From a checkpoint of a small transformer trained on Wikipedia: untied embeddings, 4680 steps.
Each number is 50 + 15 x the weight over its row's rms, rounded and kept within 0 to 99. Layers, rows and columns count from 0. The size before them is the row's rms in percent of the matrix's.

# layer 5 attention query, 640x640, rms 0.0251, rows 119-127,247-255,375-383,503-511,630-639, columns 400-479
121:36 38 95 30 70 73 48 92 75 30 44 52 53 69 64 39 32 33 41 67 56 51 45 58 39 58 82 37 64 74 64 70 51 10 58 45 34 47 71 35 69 54 25 56 80 53 37 34 67 65 63 37 31 29 73 30 78 53 49 81 46 69 63 67 34 51 29 55 40 57 37 62 36 65 72 43 29 43 53 64
129:62 37 33 36 79 20 38 41 42 56 52 43 70 50 56 28 46 51 48 46 52 52 44 83 39 45 64 51 37 61 46 35 60 36 33 64 45 55 63 50 60 45 36 62 69 55 49 67 41 28 27 39 51 66 30 54 46 59 48 58 84 37 36 57 43 52 82 41 58 47 40 45 75 44 57 38 45 49 46 38
120:50 50 56 57 09 70 37 67 69 55 39 70 69 47 40 24 57 45 75 52 44 70 37 55 47 56 70 66 51 58 79 54 41 55 07 24 44 39 32 61 66 70 30 57 46 51 26 48 45 46 65 84 52 57 53 35 33 43 36 61 46 52 46 58 42 59 67 61 50 36 32 39 23 71 45 50 51 76 58 28
125:45 21 61 66 56 47 34 39 22 49 51 62 25 51 56 44 52 59 28 73 34 43 59 56 56 45 47 63 27 44 38 66 61 74 41 51 59 51 57 40 69 45 20 56 63 51 23 29 48 49 50 45 55 40 48 60 43 40 58 41 42 41 40 59 62 57 48 27 39 53 32 67 64 20 85 32 36 41 58 31
128:43 49 23 75 67 61 60 54 27 63 47 60 42 63 70 59 45 89 72 49 44 40 51 42 57 39 81 62 54 64 64 62 30 52 48 65 67 46 70 34 56 66 71 50 34 54 65 54 39 30 48 75 30 50 38 46 55 54 56 49 42 55 52 53 16 34 38 34 67 22 75 62 63 33 32 42 54 60 30 41
111:57 64 65 28 48 56 58 76 41 12 52 34 33 67 45 69 46 48 69 58 92 76 47 54 46 49 57 51 43 35 65 53 44 43 72 47 40 36 77 50 25 49 46 60 66 49 38 73 82 58 52 31 71 31 44 29 66 15 48 84 49 49 39 43 47 47 66 21 33 39 46 21 79 28 50 62 31 64 56 53
129:53 75 57 10 61 50 74 29 58 21 61 34 62 49 42 51 30 47 26 44 39 22 69 53 38 66 62 49 54 48 48 25 54 59 35 49 39 59 78 30 59 58 48 71 60 54 34 65 49 60 40 77 68 51 29 34 44 54 23 52 44 31 40 61 72 52 47 60 52 56 38 63 67 56 51 60 20 38 50 70
127:45 66 39 36 48 44 70 74 53 49 64 44 67 54 66 54 61 73 67 64 48 48 64 36 55 47 47 41 26 24 45 53 43 35 47 50 29 58 60 48 73 53 27 40 58 61 62 82 35 48 55 63 40 18 69 50 27 42 55 68 51 62 50 48 53 76 55 50 39 45 57 19 62 74 49 23 39 16 36 68
116:31 36 39 64 48 36 58 44 52 53 33 67 60 68 27 62 29 57 41 37 32 44 48 56 64 61 31 58 42 35 62 75 59 42 56 85 42 71 55 59 80 56 55 50 36 38 74 47 57 58 50 58 37 69 53 63 48 36 55 26 50 23 61 73 45 52 53 62 46 41 55 42 45 41 34 74 47 33 61 47
077:33 73 48 53 42 35 70 34 38 62 58 24 63 33 47 78 38 38 42 31 36 39 64 53 47 35 45 50 45 46 58 29 38 44 32 70 38 63 78 59 17 34 57 68 45 52 29 38 62 15 57 65 52 45 51 41 54 51 58 67 32 67 40 25 60 37 65 19 56 43 78 38 35 58 57 49 27 37 79 27
067:46 66 55 63 54 36 69 41 70 51 84 29 60 54 27 51 41 28 57 42 50 58 30 54 68 63 59 52 35 63 55 60 40 16 41 35 63 66 55 55 57 58 49 67 55 53 65 53 67 51 29 47 44 37 30 38 65 53 31 56 55 35 26 56 58 30 49 51 23 30 64 70 57 63 40 40 48 17 77 53
071:50 46 57 48 66 44 59 61 62 39 38 48 65 39 28 63 56 57 36 63 60 51 62 65 63 46 65 66 54 24 71 44 30 73 07 32 46 49 54 41 56 77 12 75 44 64 54 27 46 44 59 45 35 49 47 28 57 59 36 64 42 35 39 72 52 25 80 25 45 57 55 23 30 48 78 67 41 44 73 47
072:55 50 31 74 64 52 41 59 59 36 44 70 59 42 63 49 78 38 36 58 29 47 63 21 58 29 52 44 44 43 49 53 68 50 31 45 41 57 63 64 28 61 61 90 53 51 37 43 40 31 77 45 76 41 74 64 37 42 19 68 64 64 51 45 36 77 46 87 48 55 46 38 48 33 66 38 47 53 67 40
070:32 72 51 46 46 59 39 66 64 35 71 51 61 60 51 38 75 64 47 62 47 44 64 55 48 42 56 55 38 29 23 61 53 74 37 58 31 34 57 24 39 65 42 44 56 27 55 51 41 41 64 65 36 73 53 58 51 75 83 64 50 66 58 67 64 42 71 23 43 50 61 47 54 56 27 21 16 61 59 57
071:80 66 62 52 62 32 54 39 34 36 48 48 41 44 54 51 54 77 39 72 32 54 48 29 53 90 60 47 65 64 46 64 53 54 52 37 51 61 46 45 58 57 47 61 52 73 71 32 66 63 56 59 58 50 73 33 28 31 65 78 61 53 41 29 66 74 47 65 22 63 52 33 56 56 77 56 65 53 58 57
066:62 36 35 61 30 36 63 60 55 36 33 26 73 56 70 56 31 18 58 62 38 52 62 69 65 39 53 43 58 63 65 65 44 34 59 52 72 80 55 48 44 39 40 45 48 82 60 26 65 31 46 41 50 27 35 48 59 57 51 61 16 36 51 52 69 60 27 40 16 36 68 74 45 28 48 44 44 47 71 68
071:52 60 26 60 66 58 56 69 31 54 15 46 42 35 23 44 62 48 33 67 24 62 15 35 69 54 63 44 23 28 51 38 52 61 44 95 72 46 56 40 90 47 61 29 51 60 73 47 63 40 41 56 52 61 49 54 55 39 59 56 49 48 41 48 44 46 54 42 60 30 43 33 58 50 59 41 13 51 47 67
078:23 28 78 65 38 53 51 50 79 67 37 53 60 75 73 52 44 30 51 55 58 08 57 55 41 70 59 46 69 55 10 38 57 03 46 47 46 86 39 49 58 51 56 20 71 56 28 47 32 59 30 80 47 49 28 74 31 52 17 37 72 54 55 53 37 38 29 59 52 44 37 42 43 52 51 25 32 47 41 49
080:53 64 81 47 43 56 62 52 74 61 66 38 64 58 54 21 45 40 54 40 64 43 60 67 40 35 59 35 46 67 88 67 52 32 60 51 26 81 35 35 66 63 31 71 43 65 58 26 62 20 30 35 55 41 19 53 59 43 50 68 53 47 44 58 55 39 47 46 45 54 74 39 59 49 29 22 29 02 60 35
067:30 46 49 18 64 61 43 39 69 81 29 25 60 60 29 36 45 38 48 35 35 25 56 39 47 28 55 35 24 62 43 62 58 52 46 62 50 39 47 57 76 70 72 49 57 65 69 31 60 36 28 61 56 71 46 34 47 35 58 66 51 42 30 55 44 58 33 64 33 44 50 45 80 35 68 28 49 49 69 56
073:67 66 54 42 52 32 76 56 39 74 53 45 75 43 72 41 46 40 66 42 65 51 53 80 41 62 70 67 39 37 42 63 24 43 41 45 57 38 49 20 66 43 24 87 51 85 65 39 67 24 65 45 54 27 42 55 50 24 38 50 51 60 16 57 41 62 35 45 18 54 52 68 21 46 32 26 38 63 47 44
071:59 61 42 51 58 22 61 61 69 62 29 47 60 23 77 47 41 57 70 69 30 48 52 41 67 52 62 28 43 49 57 58 51 31 29 68 81 31 52 40 57 40 45 47 58 43 47 35 30 23 45 51 32 40 60 25 56 57 56 37 61 52 21 45 58 62 35 55 59 60 53 76 58 56 66 29 62 59 48 47
069:14 50 40 39 41 60 38 63 42 48 46 19 49 56 41 65 74 63 73 65 71 41 55 36 65 44 71 69 61 66 57 64 60 18 69 32 55 42 54 43 63 78 36 54 78 92 66 38 52 39 52 60 62 42 35 35 63 56 54 38 66 27 38 43 40 49 84 60 47 31 53 65 42 66 50 38 40 24 37 63
068:66 60 51 60 41 35 61 66 55 65 62 59 64 24 44 59 37 62 52 79 62 34 56 49 60 92 56 37 39 25 51 65 53 59 48 66 58 63 49 40 63 51 67 78 55 69 43 34 59 53 68 18 48 60 70 54 44 49 59 67 63 62 41 12 44 66 49 21 70 46 43 47 42 73 37 32 46 45 39 56
065:09 82 70 65 43 39 18 49 30 61 84 41 77 54 70 57 42 18 42 76 23 45 54 52 53 56 61 57 58 73 56 61 52 72 48 40 41 41 43 57 45 52 48 69 52 40 52 49 97 63 37 72 73 58 64 35 46 58 50 72 45 78 47 45 47 71 14 38 42 43 58 40 44 31 49 57 60 53 67 60
065:48 64 56 24 54 10 50 65 54 23 37 59 43 63 71 41 58 57 55 52 68 53 38 62 29 31 56 57 15 35 50 34 34 48 32 48 40 33 60 49 54 48 68 47 39 56 32 61 54 44 22 37 56 40 54 44 71 39 41 41 69 58 37 37 47 74 60 72 25 60 62 64 46 55 51 54 41 31 50 54
069:26 53 53 35 53 59 67 60 46 52 21 55 67 52 62 39 53 22 17 63 54 27 19 71 50 63 43 64 66 38 40 44 40 17 59 91 64 54 59 43 67 37 49 32 55 48 75 43 65 72 43 60 58 55 37 41 34 42 56 74 57 49 56 63 48 39 41 43 72 41 64 40 66 47 36 40 56 38 52 52
086:22 57 57 39 55 42 49 45 38 56 34 53 65 35 43 29 30 64 29 47 46 58 51 64 60 52 57 47 34 46 51 46 42 75 46 36 31 66 61 70 22 33 22 76 59 57 39 34 59 40 32 44 39 44 61 07 61 40 45 75 32 47 60 34 63 67 53 39 55 67 52 58 35 64 38 35 31 43 56 49
072:39 45 19 40 45 47 45 36 48 40 73 31 84 75 44 36 39 47 77 38 45 37 76 11 50 53 52 48 65 67 67 49 43 64 52 66 48 38 49 53 60 44 55 43 48 41 34 35 51 17 28 47 57 35 40 53 49 43 61 55 44 47 40 59 61 11 69 51 48 45 27 43 69 54 44 28 34 19 54 57
081:47 57 69 31 54 48 54 69 53 42 39 72 53 45 43 16 60 48 29 29 37 30 24 64 83 60 57 45 32 52 63 55 29 65 33 51 70 37 48 64 52 52 24 63 79 41 79 52 27 66 86 54 57 54 49 21 57 47 37 66 73 34 56 84 58 70 50 17 37 53 05 73 52 56 55 56 51 45 48 58
072:54 53 43 78 65 43 74 49 48 41 54 26 47 48 29 65 40 43 41 50 41 61 46 62 53 18 35 33 38 37 65 53 46 60 60 86 37 83 31 22 79 40 70 28 61 44 46 37 59 43 63 35 64 56 43 55 60 56 22 59 82 62 37 24 49 50 06 31 62 52 41 52 50 44 18 41 57 28 59 53
081:45 52 64 48 80 37 77 67 26 38 27 99 53 39 47 46 40 44 57 40 48 43 38 32 64 57 71 69 58 37 38 47 53 37 42 68 66 52 55 46 17 42 49 78 57 34 65 78 34 55 56 32 43 61 47 17 55 52 43 48 36 60 52 50 42 70 52 44 43 35 63 48 67 27 35 44 61 77 71 63
093:57 65 37 47 42 70 41 78 50 56 53 15 77 33 93 63 26 60 51 30 63 55 64 58 49 54 70 26 67 59 65 40 52 47 76 56 48 38 58 44 47 66 53 23 53 53 58 31 66 35 27 58 71 43 68 29 49 15 51 38 67 51 40 46 52 19 43 60 41 44 51 34 53 52 62 29 34 46 20 42
074:74 61 73 53 36 27 52 52 68 38 70 49 72 47 32 59 24 58 39 65 53 52 23 47 41 49 33 59 70 66 55 57 28 58 42 69 52 46 72 54 72 45 54 54 43 57 33 00 63 14 17 64 40 37 54 58 47 46 56 55 42 45 28 29 43 52 62 52 62 49 28 47 64 73 70 55 72 36 17 63
081:27 58 30 32 73 59 64 41 70 22 42 60 35 49 51 35 73 62 65 25 47 65 34 47 56 83 53 14 41 67 93 65 76 54 12 47 37 42 32 53 46 50 40 39 52 60 48 65 40 59 45 57 17 48 64 62 37 48 62 45 49 63 48 57 50 47 33 46 40 71 34 24 43 79 66 33 22 67 34 53
079:74 07 57 78 65 54 50 59 55 48 56 74 61 60 54 77 43 34 69 35 57 43 69 48 40 43 41 48 22 56 40 54 49 36 91 31 29 62 54 50 55 64 40 12 54 58 39 48 32 42 34 69 51 60 43 73 40 48 60 64 59 53 28 51 50 32 67 96 67 56 60 53 50 56 36 18 36 60 63 83
175:71 39 43 00 47 27 49 85 75 65 37 48 38 68 48 46 45 42 56 61 61 44 59 06 62 59 61 46 55 47 44 56 67 47 46 36 52 35 00 60 49 43 53 65 44 38 53 45 59 71 55 52 49 60 28 66 58 30 62 64 45 79 75 62 63 36 58 56 52 65 44 53 71 58 79 45 35 48 62 53
145:39 26 59 27 74 63 49 95 54 17 59 56 50 62 57 31 24 31 51 54 58 49 31 47 48 52 78 33 36 45 55 61 71 35 49 47 29 58 61 36 67 58 35 74 88 49 49 31 60 56 71 49 36 36 71 34 71 52 51 93 44 80 72 41 40 61 47 50 49 39 39 57 38 65 38 28 32 48 52 62
182:71 22 39 44 76 29 27 39 48 58 63 60 64 49 54 33 45 59 81 49 54 53 59 77 47 38 62 32 30 69 34 26 57 31 29 65 47 44 65 48 54 58 27 61 80 56 52 44 37 24 20 35 49 74 31 40 48 64 52 53 64 42 37 51 44 28 68 39 58 25 41 41 83 41 59 50 55 51 53 44
149:28 47 58 59 17 56 54 54 68 50 35 56 57 50 39 17 56 54 64 42 55 75 53 75 37 49 54 71 42 52 84 68 35 66 11 22 57 43 19 57 67 73 42 63 58 48 55 50 42 45 70 57 35 49 34 22 32 47 19 58 59 74 43 68 51 53 40 42 37 40 41 55 13 76 56 29 42 75 56 34
165:47 38 58 60 49 45 47 37 33 54 66 45 39 61 70 54 59 70 26 38 38 46 49 44 45 43 29 44 50 51 41 76 51 67 46 61 52 47 52 45 60 41 29 48 55 56 42 13 16 53 48 45 47 40 36 61 45 51 47 16 43 51 37 53 61 48 56 41 52 56 41 66 63 18 69 28 46 58 66 28
170:40 45 33 80 65 46 70 48 40 64 52 51 31 48 69 36 30 90 73 55 22 26 53 46 56 47 71 68 60 63 62 71 20 42 50 60 64 47 46 41 58 68 75 36 32 55 65 37 53 42 35 70 45 52 50 31 40 46 54 54 50 31 65 69 08 40 60 40 44 28 59 56 98 26 41 50 56 62 52 35
129:56 64 55 28 46 58 60 76 45 27 47 46 54 59 52 56 38 50 69 66 88 70 41 55 58 62 51 45 32 44 73 29 43 41 78 46 25 46 62 72 36 55 50 55 69 61 53 69 74 66 61 38 66 10 59 21 52 33 51 73 59 47 47 37 45 44 53 19 43 29 35 34 64 36 70 51 25 61 27 49
163:64 81 78 29 57 41 68 36 62 31 40 42 51 40 51 66 23 37 44 44 37 30 66 45 66 62 59 59 42 47 52 14 35 51 33 57 58 38 85 34 59 64 58 59 38 67 16 69 35 50 49 68 88 34 35 53 31 53 19 57 52 42 33 76 58 48 47 53 50 70 38 76 60 53 49 65 13 39 51 65
174:53 54 38 39 54 51 93 85 40 50 69 59 67 49 40 62 71 86 45 57 43 48 58 57 52 65 53 34 34 45 42 33 47 43 40 50 34 68 68 40 68 67 37 43 46 72 51 69 37 60 54 46 50 31 69 50 34 41 52 79 44 44 37 45 57 69 52 51 20 64 59 34 84 65 63 33 51 53 54 59
143:39 25 30 66 56 47 72 37 49 32 63 51 71 70 19 65 48 42 41 43 51 60 45 51 63 47 19 54 36 47 49 82 39 38 56 61 30 63 58 69 68 50 47 53 27 44 59 49 56 38 58 57 44 61 49 76 37 28 39 36 54 35 60 72 54 37 62 69 45 44 32 64 53 31 27 59 38 41 78 42
# layer 5 attention key, 128x640, rms 0.0239, rows 118-127, columns 400-479
151:44 51 65 50 68 53 33 54 71 45 68 65 37 74 28 41 42 73 52 07 52 39 74 30 65 64 60 33 49 60 61 49 53 30 47 55 50 62 43 48 27 62 51 43 49 43 46 47 48 89 53 25 56 54 65 64 53 27 89 61 43 34 67 46 46 28 53 63 45 63 59 61 80 43 59 33 55 47 27 65
131:32 64 57 37 61 31 77 61 09 39 66 62 44 27 44 55 31 58 37 50 76 49 20 64 65 43 71 56 17 19 76 68 49 53 70 39 51 46 63 47 65 19 37 72 55 60 32 19 55 74 35 33 40 43 35 47 55 54 45 51 51 50 68 56 52 61 55 43 60 59 17 59 66 44 62 32 57 49 50 40
151:52 39 41 38 57 48 23 73 43 38 61 58 64 68 57 46 50 32 36 40 52 44 39 55 68 41 52 56 59 59 49 32 29 42 47 77 29 61 49 55 37 51 50 63 58 55 33 55 55 53 37 36 55 65 62 35 61 65 69 45 47 61 48 45 51 30 49 47 54 65 58 49 52 60 64 64 62 72 73 39
124:29 57 43 37 51 55 46 44 50 52 51 44 40 26 45 40 76 64 56 67 49 47 59 56 50 45 49 31 52 29 46 65 51 50 34 54 48 35 63 48 67 50 47 38 35 44 45 41 52 51 60 41 38 68 53 20 52 40 49 54 80 61 37 71 49 38 19 48 93 52 53 51 51 65 52 17 66 82 68 68
137:32 74 82 37 31 53 72 14 37 53 64 51 31 41 50 52 61 80 61 57 59 61 76 65 60 43 78 43 53 58 63 46 32 32 36 45 56 46 36 51 58 71 48 46 52 43 56 41 55 19 45 75 52 43 39 26 64 52 47 49 53 46 54 67 53 42 54 79 68 50 32 53 35 35 95 57 57 37 66 35
144:54 53 27 46 26 37 64 58 29 66 52 59 60 08 58 53 37 63 59 28 17 48 73 32 31 60 52 44 77 44 61 46 27 52 36 47 46 55 48 49 19 62 61 26 30 36 40 47 51 52 52 57 38 46 58 53 39 43 74 66 60 33 89 59 28 27 63 39 49 34 58 53 40 58 43 78 72 40 69 55
124:40 57 28 75 57 46 48 63 29 53 60 70 39 47 50 39 52 50 48 27 57 35 49 59 60 63 68 38 71 42 55 35 51 67 61 27 63 54 52 48 45 25 65 71 46 41 43 48 51 99 64 28 60 32 51 30 45 59 53 60 85 55 74 56 43 42 77 24 44 63 39 44 65 72 44 14 67 37 27 62
138:42 52 85 41 54 39 45 37 89 51 38 62 63 46 37 56 38 72 27 46 50 46 64 62 47 70 53 55 29 57 37 49 56 70 70 75 32 30 39 53 47 60 48 64 54 40 28 47 61 58 53 45 58 62 46 23 53 49 44 32 50 67 55 41 62 57 82 50 53 38 64 49 50 77 40 35 47 31 77 59
138:75 26 38 46 45 45 82 92 21 49 63 60 69 70 65 49 54 77 35 82 41 50 52 75 45 61 46 39 62 59 57 23 53 35 53 61 38 62 41 49 26 38 56 51 46 70 41 69 56 60 72 54 49 64 52 57 62 59 59 75 55 51 39 57 46 60 60 43 26 69 41 55 49 20 47 09 53 64 56 36
133:46 26 39 53 67 49 28 49 32 90 61 18 74 64 42 58 49 57 48 49 33 40 69 56 66 42 58 59 56 48 53 54 49 31 37 32 45 09 46 62 52 34 55 31 43 56 52 62 44 37 48 48 27 80 63 89 49 64 44 40 47 38 66 76 58 58 64 21 33 45 01 32 72 34 38 84 47 29 54 52
# layer 5 attention value, 128x640, rms 0.0311, rows 0-5, columns 400-479
102:75 47 56 23 47 87 62 60 74 37 40 45 47 48 61 55 48 59 66 66 46 47 42 43 58 41 78 74 35 55 49 44 41 33 57 46 44 32 48 36 77 65 48 58 47 86 76 52 31 42 66 57 48 65 60 47 28 59 46 43 47 17 58 35 51 74 42 80 51 36 52 70 17 26 72 47 53 42 43 51
104:54 29 23 41 49 42 44 53 46 44 46 44 42 61 43 45 43 55 48 43 45 36 51 64 33 18 29 52 72 66 77 99 22 49 30 59 33 44 69 27 44 63 13 40 31 62 60 53 51 57 67 58 48 43 24 54 32 59 53 37 31 78 39 59 19 51 52 30 40 90 62 54 34 52 67 34 45 40 46 62
100:46 72 51 25 50 53 54 60 49 59 48 57 62 63 58 29 27 62 58 41 44 45 53 58 33 36 80 46 47 44 37 49 75 32 34 33 46 52 44 67 64 49 28 72 45 69 46 36 72 30 59 66 24 40 59 47 40 49 30 65 39 98 84 47 36 36 36 56 45 46 55 44 24 63 46 64 66 48 45 05
103:56 84 38 33 30 78 65 27 59 71 86 77 28 80 66 53 48 52 51 54 45 25 58 66 70 56 68 64 42 73 63 45 43 56 48 61 27 44 24 38 57 46 28 27 35 98 43 67 52 65 58 45 14 38 35 37 42 45 38 36 39 79 54 44 63 52 62 55 60 53 40 85 29 18 64 62 40 52 49 50
098:65 49 59 57 26 66 46 55 51 70 48 52 50 56 54 43 51 56 60 57 56 59 46 39 51 92 51 74 50 46 44 54 56 52 75 50 49 31 72 54 49 37 24 56 99 55 63 52 32 50 36 49 19 56 54 38 26 57 51 65 63 71 31 28 74 50 24 60 43 70 42 31 52 60 53 60 25 43 35 49
103:49 39 42 60 68 60 23 65 51 61 48 41 39 60 48 63 59 52 58 87 77 55 21 75 51 60 37 60 64 66 74 62 31 47 29 57 49 18 71 35 47 46 45 36 43 71 65 35 34 70 52 58 80 50 65 53 42 48 42 64 48 61 56 71 43 49 43 51 63 73 43 66 38 79 61 51 48 71 46 46
# layer 5 attention output (transposed), 640x640, rms 0.0579, rows 0-5,128-132,256-260,384-388,512-516, columns 400-479
083:52 59 29 09 49 29 72 69 74 63 56 51 54 43 50 53 46 55 41 52 59 48 30 78 57 67 61 45 57 61 80 51 55 55 68 69 61 48 35 31 55 72 51 40 39 68 27 20 30 57 48 51 41 45 34 64 61 61 51 50 35 37 59 65 61 46 51 58 52 46 63 59 42 56 34 44 61 72 44 59
079:34 40 39 73 66 58 85 36 40 52 52 64 50 62 75 39 40 36 70 65 51 53 11 50 35 45 31 57 00 66 44 49 27 13 59 46 33 58 68 15 41 46 46 61 39 50 63 59 83 37 45 46 48 04 44 45 39 28 23 43 56 45 46 29 54 43 21 40 56 47 44 68 70 58 61 58 49 34 57 58
084:66 63 56 33 49 47 30 30 79 40 37 44 49 55 40 63 53 47 22 41 30 36 69 56 47 50 38 57 42 58 69 35 30 41 21 51 29 54 79 08 40 57 51 67 57 52 50 57 47 62 49 64 52 46 68 57 63 70 46 36 46 57 39 33 14 63 29 43 69 52 57 44 23 51 49 38 37 47 33 45
089:19 46 69 51 40 55 42 32 20 52 53 70 47 63 65 52 58 30 66 47 42 43 20 53 70 22 46 60 52 25 46 61 22 48 70 49 57 37 47 46 34 51 71 45 56 37 48 61 59 35 54 59 41 60 18 40 77 42 29 78 27 54 49 37 66 54 43 38 56 39 41 56 58 41 73 61 56 46 48 32
082:45 47 56 45 61 56 15 51 50 55 62 43 56 60 77 59 51 33 62 63 42 42 68 45 32 54 53 42 48 47 48 62 50 71 55 64 14 82 38 08 56 45 48 84 68 54 73 52 36 51 67 59 60 55 35 63 22 75 49 37 34 55 48 45 49 42 46 35 49 56 27 64 52 40 51 69 56 51 80 51
086:33 54 77 43 41 26 53 61 53 45 60 20 42 56 37 43 36 68 26 61 47 81 55 53 43 62 41 54 61 54 20 62 37 13 50 54 46 44 33 87 28 66 48 53 59 57 19 54 32 49 21 35 70 38 18 42 32 40 48 51 52 69 60 17 37 67 51 85 66 72 74 37 50 48 52 29 62 39 77 36
082:81 31 27 16 39 62 30 85 77 50 52 56 34 30 80 84 35 54 64 52 51 67 59 30 56 20 44 37 32 37 52 46 47 59 47 29 49 52 55 61 38 58 33 61 10 11 53 44 51 47 45 46 69 55 74 52 67 35 50 71 69 38 53 43 68 49 33 40 29 68 28 55 48 24 48 45 29 33 65 47
089:70 48 57 27 56 64 40 34 55 70 50 53 59 55 64 50 42 42 85 29 49 70 44 73 55 61 40 50 63 34 60 19 49 62 63 76 36 21 60 46 35 35 37 49 48 65 52 23 44 33 37 49 41 52 22 45 64 66 46 53 46 56 60 50 34 65 76 50 36 25 47 63 45 66 73 32 39 39 67 58
087:55 43 44 52 50 42 45 61 38 38 33 84 42 59 64 60 48 57 43 76 53 59 36 54 43 45 55 36 55 38 27 65 55 47 43 59 47 50 59 27 60 47 41 35 30 82 51 53 35 48 57 25 53 47 39 48 49 61 33 43 53 50 33 29 40 58 57 53 41 44 60 20 66 34 31 32 50 53 62 52
088:55 12 45 35 38 40 53 76 57 28 52 44 36 76 32 44 41 77 42 37 25 35 44 31 58 37 63 54 31 39 36 40 39 44 51 62 54 46 65 43 46 58 49 46 65 62 27 49 46 29 67 12 43 48 43 68 44 51 42 58 49 40 75 46 36 75 49 40 57 69 50 24 63 37 53 54 64 77 35 65
082:50 48 58 63 73 44 59 39 70 40 37 49 45 43 47 83 25 20 56 46 60 77 63 34 55 44 28 47 28 54 47 63 38 45 86 61 96 35 53 34 46 34 46 49 54 74 48 45 56 42 45 91 61 40 40 51 34 44 33 37 57 45 54 59 29 41 48 77 65 42 61 48 49 43 39 51 60 69 34 00
095:61 46 70 60 52 59 51 68 24 32 42 44 35 32 49 34 56 48 58 68 59 39 62 26 52 52 54 61 36 45 45 55 51 42 59 68 66 39 53 46 59 48 50 40 40 38 51 62 74 51 39 53 51 85 61 50 73 51 69 31 62 60 44 57 37 58 54 27 42 49 58 63 37 64 42 50 62 32 38 37
096:52 47 69 38 51 16 36 55 50 47 68 43 27 63 34 28 50 43 44 35 56 49 65 38 36 37 45 60 75 40 53 45 60 54 61 48 41 28 64 81 50 56 57 43 32 52 67 84 24 55 48 47 48 77 34 45 46 56 60 37 47 40 27 40 53 47 94 45 60 52 47 42 55 22 54 56 49 52 58 48
096:71 33 44 70 58 48 53 44 46 56 50 19 69 45 50 38 40 29 80 58 80 22 66 47 54 37 43 46 52 64 42 55 49 47 48 56 62 71 75 70 62 71 59 25 53 35 64 58 77 36 37 48 46 65 60 62 53 62 65 64 66 47 56 47 56 17 53 43 67 57 82 69 69 41 55 53 53 57 40 47
091:49 56 52 54 50 18 71 60 56 40 36 79 45 56 46 62 68 47 54 39 69 79 99 44 39 81 63 58 25 54 43 40 31 38 45 39 58 46 48 19 66 42 58 76 53 32 83 43 28 35 72 53 25 56 65 70 44 57 46 58 43 25 59 46 40 53 44 48 69 62 41 71 33 47 35 31 34 59 24 69
091:78 61 62 48 68 59 80 41 49 24 39 42 52 48 55 42 37 43 29 62 71 69 43 35 60 64 19 70 38 66 65 32 56 32 30 50 71 67 49 80 36 60 50 73 63 53 67 36 66 65 96 59 35 31 69 77 60 30 28 88 78 50 53 32 39 40 35 73 38 59 54 63 51 48 53 58 42 38 53 35
102:51 69 34 33 46 41 63 53 22 79 36 70 47 56 49 62 64 41 57 86 27 34 40 57 36 48 30 54 40 43 34 39 57 71 63 40 47 42 65 46 43 61 48 65 51 42 33 44 41 58 43 22 28 63 53 42 24 35 62 53 29 73 38 58 40 49 40 46 73 38 59 62 36 37 73 58 65 67 56 38
105:51 56 58 45 55 38 19 62 55 11 24 43 61 56 36 40 51 37 58 62 57 53 19 75 15 44 32 50 65 60 66 66 20 49 35 17 46 31 52 31 68 39 54 83 30 47 47 55 58 69 56 06 53 64 60 62 32 47 30 45 42 73 29 54 52 56 53 45 35 78 66 60 51 66 79 40 29 34 48 31
093:47 68 48 07 46 37 36 34 30 51 99 36 38 43 50 29 41 47 65 33 32 69 85 49 53 57 47 42 27 63 52 48 65 54 59 71 47 44 31 76 07 47 37 74 41 45 57 80 40 46 63 34 17 22 36 46 27 23 31 47 28 47 22 53 53 61 43 45 41 43 76 32 35 71 42 62 66 22 60 19
094:48 74 68 45 70 57 53 60 47 67 77 16 33 27 44 48 83 30 48 61 51 69 37 67 78 63 87 54 55 44 83 41 70 75 32 79 30 66 30 51 40 45 36 17 41 43 43 63 61 77 37 68 63 29 64 40 47 32 69 43 37 60 66 31 59 58 58 56 71 58 32 58 27 50 64 52 71 59 30 41
094:29 65 32 39 53 60 61 84 39 77 36 36 39 19 68 45 45 73 33 80 60 62 27 63 46 44 57 43 62 39 28 36 53 51 75 67 43 48 64 47 64 29 20 33 31 46 52 33 65 53 38 40 67 81 54 49 55 39 78 21 27 49 36 33 56 58 58 49 58 60 53 38 57 61 94 49 39 43 25 69
135:51 61 40 45 43 24 96 41 72 83 38 67 57 88 55 47 60 47 48 40 52 56 35 44 60 60 42 59 40 62 55 44 27 40 47 75 44 49 51 46 39 44 55 42 35 47 54 41 15 32 37 62 55 78 09 73 24 32 49 70 32 54 52 69 54 22 50 48 67 31 54 40 48 84 41 44 47 53 47 63
136:66 28 64 45 28 56 44 51 47 46 43 47 53 44 62 44 48 41 35 48 21 45 19 75 42 29 71 27 46 49 59 52 44 28 58 29 49 47 43 23 65 23 59 63 68 35 58 37 64 51 46 43 46 44 46 74 37 74 37 52 59 43 44 43 61 29 44 53 64 59 67 63 54 55 46 37 48 46 68 73
133:51 65 89 51 40 38 46 43 46 46 76 59 31 32 57 58 33 78 51 30 29 64 60 28 39 52 56 67 43 80 42 37 56 56 63 58 19 59 49 56 54 47 60 64 46 51 82 45 28 54 50 25 45 35 36 56 31 67 69 51 56 57 50 49 62 59 68 76 45 45 73 30 43 57 38 44 58 14 63 48
130:56 46 60 47 37 61 27 53 34 60 64 21 39 11 41 36 50 48 29 53 28 60 37 65 67 17 42 37 74 59 38 62 79 42 61 63 45 48 48 79 50 56 75 34 61 42 28 41 55 60 31 36 66 64 54 41 46 19 64 60 41 81 48 39 44 56 71 18 31 27 57 60 66 63 46 49 52 36 45 48
137:31 63 34 69 56 47 41 59 47 67 63 50 48 57 72 51 51 33 43 51 57 51 69 58 45 64 56 29 53 56 48 50 42 66 37 58 60 69 63 45 50 58 39 42 29 44 52 53 30 30 50 53 79 60 31 23 33 64 70 38 41 58 55 32 63 50 50 35 61 45 58 48 36 58 40 56 43 56 50 63